python train.py --num_attention_heads=6 --head_dim=32 --vocab_size=2137 --hidden_act="swiglu" --attn_scale=0.2 --init_std_qkv=0.0302 --dataset="wikipedia_en"
Each number is 128 + 24 x the weight over the matrix's rms, rounded and kept within 0 to 255. Layers, rows and columns count from 0. Numbers have three digits each.

# up: layer 5 MLP up, 768x192, rms 0.279, rows 514-524, columns 0-191
# down: layer 5 MLP down (transposed), 768x192, rms 0.0551, rows 514-524, columns 0-191
# gate: layer 5 MLP gate, 768x192, rms 0.288, rows 515-525, columns 0-191
up514:146101107102093089167114086127127163112118143128120089130105128111114149143146122129105145112163107119091110115131161163137134133084159079085125147145135130144135143100137151141122146103147130140190131133087099140143109094158105136143120114138140124151149124163082115115124121112124143159071156140160175145130116147103088119123080192113154141157127118141131095094094113130122135191129101117121137154128115140161148188118152107133128136079104112109179108136089085092115042118115117073115127122103171182124143151106145116116128165120129132164105130134143164140110117104144115083
down514:156153111193131124118145140101170136141159175098136111131116117126138127138137106104118115123130132113134068118114142136111152146164158111143161166166139170111089142146125099101153119129148101108125130121158158135157061152154070121123110130159170141148140139156139141125171079099123123154176136153120114101113145153144119086134144125168141106137111139096087116141124155150098144131145132131133125151126117101126092133118166137136153135094157067158172129154138156098152125104069143104095136152143155155142164125119110128124158150099128126071121123127131130103157116134118163151
gate515:134124113126125125151138114115132133109089091117094127101111148127140114126097119128112114097117121170102107162145132158100150150151116138130143137155123146122143109138096133117123123163122107115158118118127109171119108137142131134148105125148130096118126085122120120121129127149147126099103114136088121105139129173153111152135138112160110143171109133149135123135127162092109101126132155123125119130109123116134136132136133168173107114100134113128161140116138149097116105136108136100134133127140116095091154138143145095137161135116146161119136094137130127128145145148111127140
up515:173137111150116130112109129151098107152082122140107145170111129146114172132156127154154127156102127131146147119100162129142116108092133108157161118095127133133166093111114131105122175112135111127106150116182115128163127123111104139121142148164118097125119134135105152100117119133093113145155117110143142147116138130134155148125127133121113140107137124090139135104156126140119106129172138113119108113145117136125108101153116138103144145154192150126105117125113109145140106144119114126154130107113132123154120127146121127137140113125116113105146130104109159147107165126158113134
down515:145124115086145152106124115116104105127138123126146170105109132124114098123125101162151169105146123126121130155139122154119166121151113126149130121144138131138125119089142141157133115135113108105166140151112149132103050129100151129098114106126152108115133087093120142133123094089128134107123114142142147120149193141175117132140112125117106116113132128133139122128151156137153158136140141125120096127139125127135127157114149128099127105135120071162155130149142140129170142128085139101153121128141142107148152123150128117113137119131137163144114137102084106130162112116137137132
gate516:117149078148118136129149118171096083111184107125170115157108149163162191119085096150116158173146103154134117204162176159123162095123160078089122199113175064181147116113128173115121194137149115184133135158150172155128080081096048130119152156132185101184119121111090115127155119112116122139110150125084104062145147101121086152090174186183145107140089147078103188092098121108067104132104131118148118112130146155119128181084152143116126099167126157129181175140168117130172149145115138124136130065149136116127154174166160124228077197069164129107132166134103180082175150126150127093
up516:147083117112110156122128091100119152129155144157129115140149079117124143179098131099139114166146126148088088135107184136131157102107138166138176147147204135202127156127211127072092191202112170137131119127012156150144183099157118123114138132134126128115097137099125115104171071163151119112097130151096154101096168144188199088135140207137152127109136134057127107147125081133136123164131082147130126123142128158081122198087102139156169150083166089099091154081111074136160116199154126133126107140145100123152141093124124150126091083093120142112126164118123169150069099089195157130
down516:140160140115159149135107140134147094129186143081208135114119152092124182109128127113120134179175167138162128120161117077122159081113126116148123147114130138193157132155144102129095092072128175148123161127141161155171255088088112084111129119090129149184116073086092089147155123158118166141115113110070158145148197111172162120159132142155167130104168129076160104077115144139130096151114118173076107107127156143088134143093231156079123168120096129127072150132127093112121096198125139153123118146114147135160121162111106178114101122137144150112094137115138128137103137104122169159
gate517:110145076138113125132099101115129130132094135137128088119128148126116125125114134140140127140130127130132128096130121106104135119100132119110130113117117091118159125117135124122127101127128128148119131140097141149119101113146141140134140128133110116094128146122130150129140127151131125128133123112129132145141143125122133134128116116128120137148141152109101110123107139110125148156117135108138126130105143129104151135103130130112138117128141112117163094124119175123121149110105131140135137101129116134135141155111133122140172129108134113141133090152132140123120117106122136103
up517:126170100099108145125136113112135148101110142146142130095150119134125109141133115133137147159126114132110148132118138136102155129119138122108117130145106096125109141113117140097134095121150125129144123137130132143121131110115123150119132127151136119097155109142152131142113145094120139129129124136129093153127132130145124109132134143099158094127138154131118121142111148132142121143139160122127171138105150154123128128123129154136123113114134114130133117144128150128129127112137111108125118120165132134159138126145132081138159155099139105134105117105120120113117141123119136130
down517:130138139130126127142148100109153150125121121125123139139123120108117125115128141127128150114131120131127101116134137150129106117162119127123125155169116138132134128127111131108129120108132127149150113141109147118142122164141132114136121123098134116128112148120119125120121114140126123126111139106104133113118143137103111159150144111150129112169102132165114117118151121117135132145119124150110149122131117143098111091143126138140133170126117155121115104123141125120110091123133129128123144136126141147134148149114162129115097139137159137123139129126105129149119116113120135116
gate518:106178132145111154122094128114139171115090129155141140151123149143105103137133129140132129152120114121164115099097128133127144111136110121102113117129096132109141111110101139141104072145162077156126154140114124140128125099149097151128132100108108118128125117144138121157140152120096113092107122134106101150132090123148101145170124147108115126131078114135155151137114132102119122141129119158156129154133121147153105099111145109107131137125122119157113111107135134141117122142132128117146102136146134149096117124146107129123143125122130129140125144145152119123151108165173120136
up518:186126134124150117169130103130131084150131126147092108097130107106156126100125110143105114137115115167125094156122148131110163136109086127151168112120128174101113114155145131140125141143144117117133136118119136106171097122147156125130147100137115122076127140115124136124167125140120143166131137117129132094101157088128116129087122131139122112141142123125104137103119121126121130151147117119123167132111114148126148105133105127125090104108137143134163119120088134153109116114129117113100145149134154124140133128149111111121131153122120132124149148150131141171103113134127135115
down518:114132121116116144147135112133119151143087146123126131089103119163127124122123158116107125128142122101118122133098125150118169120131119118127128162148125148148125099118130120137127104135144114116130157137123131108086100136125174149119106169133112151112125122157125109095128096141117115118113113145133083155115254136123151081093128139111112119139114100104149114089168135130145125125158136121109099137103130119136121137130037142124143147176123085148134139112137098109112114173130140132135140161133109118115135131112170123112155137127121087089139152126133154110161161115108136143
gate519:176151153173118170174122102135100120148175115101173116136123158089141118142124156122125105140121153141107142158137151137091133156126107144126142138097123117126106159118185109088124144189157136136132145133129176081093140101082152134130140160155121141093121105149126116141129152106160120112155136137143108116159134111164093129137114115156132117116150152095155099099142144097117103100137104131156093098101098136143131089130096120103133081144140142099157118155129139136160141187090143138099129142139165123111099113148170116184106136109093149104128075188139151152139157146120134117
up519:120171144128124097145118165135153115143108119102122107077119125104139128106125140075150113106106111152114108106144148145137115112129134094088109101066122107140086153124134132091137134116115146125132140101088075109157140072147152118122136135181165122122174110110118104132172112117113112095127118099150155161115129168102093121086113116093168130109160126158095129111145095127099118142123164168152123110077163117155099135124136135132134123118097120152127120134167115166149082161153135097152135151150144155123085077152104099128191176132157152119158171132143130151173124158167118137
down519:136119105105148146146116091137140123162074136099101175154126148148103141088132120160151140093106131161136122129102124120103129118147177109138091080125119107100128164122113128132146094145169151108133100114142112161155169132200134138147106109150148167117120100114102127110116148126125136109139157163169167105139121140118123130117119149054146121120105100131171186088143117126188134128110116145143149140153106128095140138105127129143125143168092134135159147116119124146133172078167095112119122169151149139089152129163151170135156105103147094138126108149136115122138152106208091110
gate520:103147137122106140131073119124149191084079081170148147117128116099130112129141131138110132139071148105127158112134098135115165111113132147101176121140133127131133125124152118114131079146124100076095132134144140127120144135114114088147136124218132139109143103109150120112072121132115092132144120143136153158132146110118114150092134147136160140139132142091142176139083144190120100120116136148105131113182086115139115129104108116123112138116131136122085117106117143119130140121148187146132145136123140124099082101129110139155136122113104139106153124111137089130097167161091123127
up520:127130142079126147145147145120142115135133131130171133146099157109163120128137143161144169126123150108092173105144108118139136133097123140132086111138119150152114148114149095072142081150116124112117146152067164115136169097078159092120118122155126111128124168146143136128099128113094145160136166094152125109149122150148099115113155162097139142186086081111176137105130102158105133110142104120152112106146102156172134121187121115153103148162134114125104127131132088136167110112141098101108159107130116122107126134144105128121116135146150166137102189113159127151116111095083174123
down520:126132106121163093175156135149103137102166118116105119122077112128112157148118144093114155085116114115133105131146091097146099159175138128112179107100183109120128130114080126131128164119092156139199116145124137151117101114134172164120135117112135140136109134143137143137127081149126137107120131111105140134134127149119115109145148101138122087163155129154135112109092130138145137123095141139149187130130108124121147128114122110130139162147159123153146101119152129107135142169119127141133098078125120112111152102092126124151181148110117119122150086123092134107139173145132100106
gate521:134117133099114084094122152138112159133134131134144162117133095137118164131169098151121105106148115141111142130125157101170166150110152081121101135133127149107112112127156104114142100101146098160149123086130093144126128120129084143116122136143175149125139103133126148161098130123129148144133122103108126140145116143086085133139173131087091129112112168137123155145150159138104126137081125156130154135114106130116092182154156148160160150142105102165128143108130093138086136097133150110181141201164097148145114131157126146133115140138127131147112122100147126126103135081145155152
up521:112141131140129135147134151094129099130150088090115149102100101106135098054116126101123152104120171154102114129132119184129166109133132109153120144115150117126086144170111119186123137155098124110079131161119154108187148131124137149150107094098122114134125124073115165162121154104139110146152130126142127109113138112153119151144112161118098138158140137119129122119121102136140129153152116121153150149139128108149139089106132104083167092127189134117105113120161117152120096126123119102120109127082106142146103116102137121127116133100085161099163157128091124134157097159099133124
down521:124149132158145165085149124114136124138097114143151118089121141137134119133109143083127144142127136141102079129130128120148157091129152092149080102151144126120144158121164129128097130146108146165107126135157117166138066126159099136147149154167146137132095111121152144114166151156103114158165171081113126128112074114128129129129147139100121097070095141111152097109133164148095121085129173104131113148108115112116109167130117110083140138093145111111131157151141119149122139103137120141097122111100147110126142131172149147099150115147128155109143137109144074130107114155148107118
gate522:090125162150087144082148127182171133141137144095164122096143083146163104080081093155146103147080097152120138149123116104084112133121194130159162108156160128105124140105109166126160109114149109099157123084130120120101174133172161110112184141107132130143134142126133088137141134188177092132139117163106144101126122118114114111092132124130096135093121172116118120116074112138145083182114175142152143136148180158139125153172128165131090155101115118135144151129106150135096157119094154170133153132109142156113084101143175148123135133092112143145132166117162123142088153125117111116
up522:124064085124091124090100137142114148122139172111126101165133130144187149102133100129134155139069100155138099173148135100132139099127167131112128156187114119123138127132087100129098164149148179124142094115210154128139131114119137108102059134141109128132151141128130137035101113142129108135159134144151125097137161119125101095145136132105095169123120137106084118162114105117149121117172120147167106149089125195140138145135120142165113125128148087123122141149189181139150111132096135151115076146148117145147101135167101146130145146105171144110124117109129152133130123062104091154
down522:143169114137148107128171097156086096148117099142137148138145107093168114135155103108137138118142100141109153079158156119163102117104092170105160112088124138103098098145127166151133151095093106139155110107135065091138155124144111129130144161134111157099120155093131095127144171133134159136087054107113168090104142131119095103128088114138094142149141077151129167134125137135125137097170092109100139114129133108148133083103114101125147124144115131110162092136141119139126083145128131130139150117122152136143149113122148197181111122109143150119121122135140093158147092156098127140
gate523:160102155105144130125141121125119139178113122141174107148165146088167166105158121128134123100115166137153139109195182139158149160166110130138102135127145116148091117111166138093100140125165110171122149172116083130148150140127148130137158119101145122152105104143130151131084128119120142084162155118094126123141140128168126156073141142140149174118126136125146171102174154094155124136126113129160150149174117130134137117136093123120100092113124112140113118102037093127101135150120168147133110134127111144150091160148106160112167136098136140153108159094112159165098083151117142107
up523:124188106093151091174128111117173106153135136137104168097100109134085120087145090117132135106130107128126136120094142122118133072145108107126135122125145127142135146193105125115150155180164124134103130132128121133108131111108127073139107133127143087066131089099104128112100124109140144139130056133180144137143121133150101122127180133145115145160145135187148131167151128131148129123142132141118166134105088119115134182107131160136100131135112103107131121206161146170181137094163131096157136115126126110131136110123125127169096139126130116135162100133123141152154115100152119138
down523:102172140150106122091136146119121140077144128154138149116096103132122135147122113057139093106123111113112101075101096136111178108099102093130126142129142124146158121128143123157194130143111143118147148087113108122153075074091117111116120113111107119124131137116174126141140170166177094131158136157093107138129245096139133153134125129126123101113112096160156142145146164128097135135140149126085082145108135153193048144134198123138134139075110115111123148207148136097110118093157149121143137127113104109108121122132096149178091143149146150153134122138092158088120119073203137129
gate524:204166115142051072080075103132107156144116145070166131135093134100135109135137139154121142133117141134197168123119099106130158126135121141115147107093135081135134114147137131158141075088136112111131111151110087146082130142128143120171113073120158140146117076121129117135151122137103114120146120138126103130107177108108084136109145151154150100097136117120158118110140139103144066118111130121094151133101105127132138120156133100112151098108115071136144164163106139119121115151180100109139146127137105129143139169139145132102136138148176146167133143172119058129139170134106105154
up524:130131132124107135065147108097165132132107136072152116121147130172130102075122142142138143143147109125153104128096082136153103107110087131117142136109134134098144145173109166103134154114123120160101185137180188154135112129167092143169117094125139106147134139196124122138162107133127148144140090165120111144134063131124095143106108135138111133101137122110099184142130155110141162177119146134160102133095108166160105088143111118082126158082142143100167102118171118162111111075097100127134094162118144107141088097093140119159126101054136130145148133117159107105131151126130153146
down524:113074171110109109145140113121104127117135135117128137155093128128128127141131157104145117142116126141135163138163162107194166132149178141152140138149103116106120136125128108146130139153136121180142116097137162108163072169135140184143124122148070142109145127146151141141147076120171117114158107116115134133172156160103133105094130120150119122163175101120163119151156105101087137111159139125161135168131069094087126105105111136126163107107136157131139071091099159108129141115132116128133126163144092084092113127112136078096128119153113082100154116111086092143143127143124150135
gate525:084134109143122130109104145123125102161126093113114124161124126193071112107104099136120166180166114143126215098069096133133153155110115105106179108123090126124157148114103149126105125100142111120129141110139120124069167118113163115133118119111101132121166089095120159113109080141161129158094134145118143180126117117169109137130137110144111157123133161104112060130121128134160139107109107149104168169084117148081148125122150124118138104098133104149119124076114120118097147133128123132099113169113145118132145138083129050098166104136146145161092152146139109159132122092133131143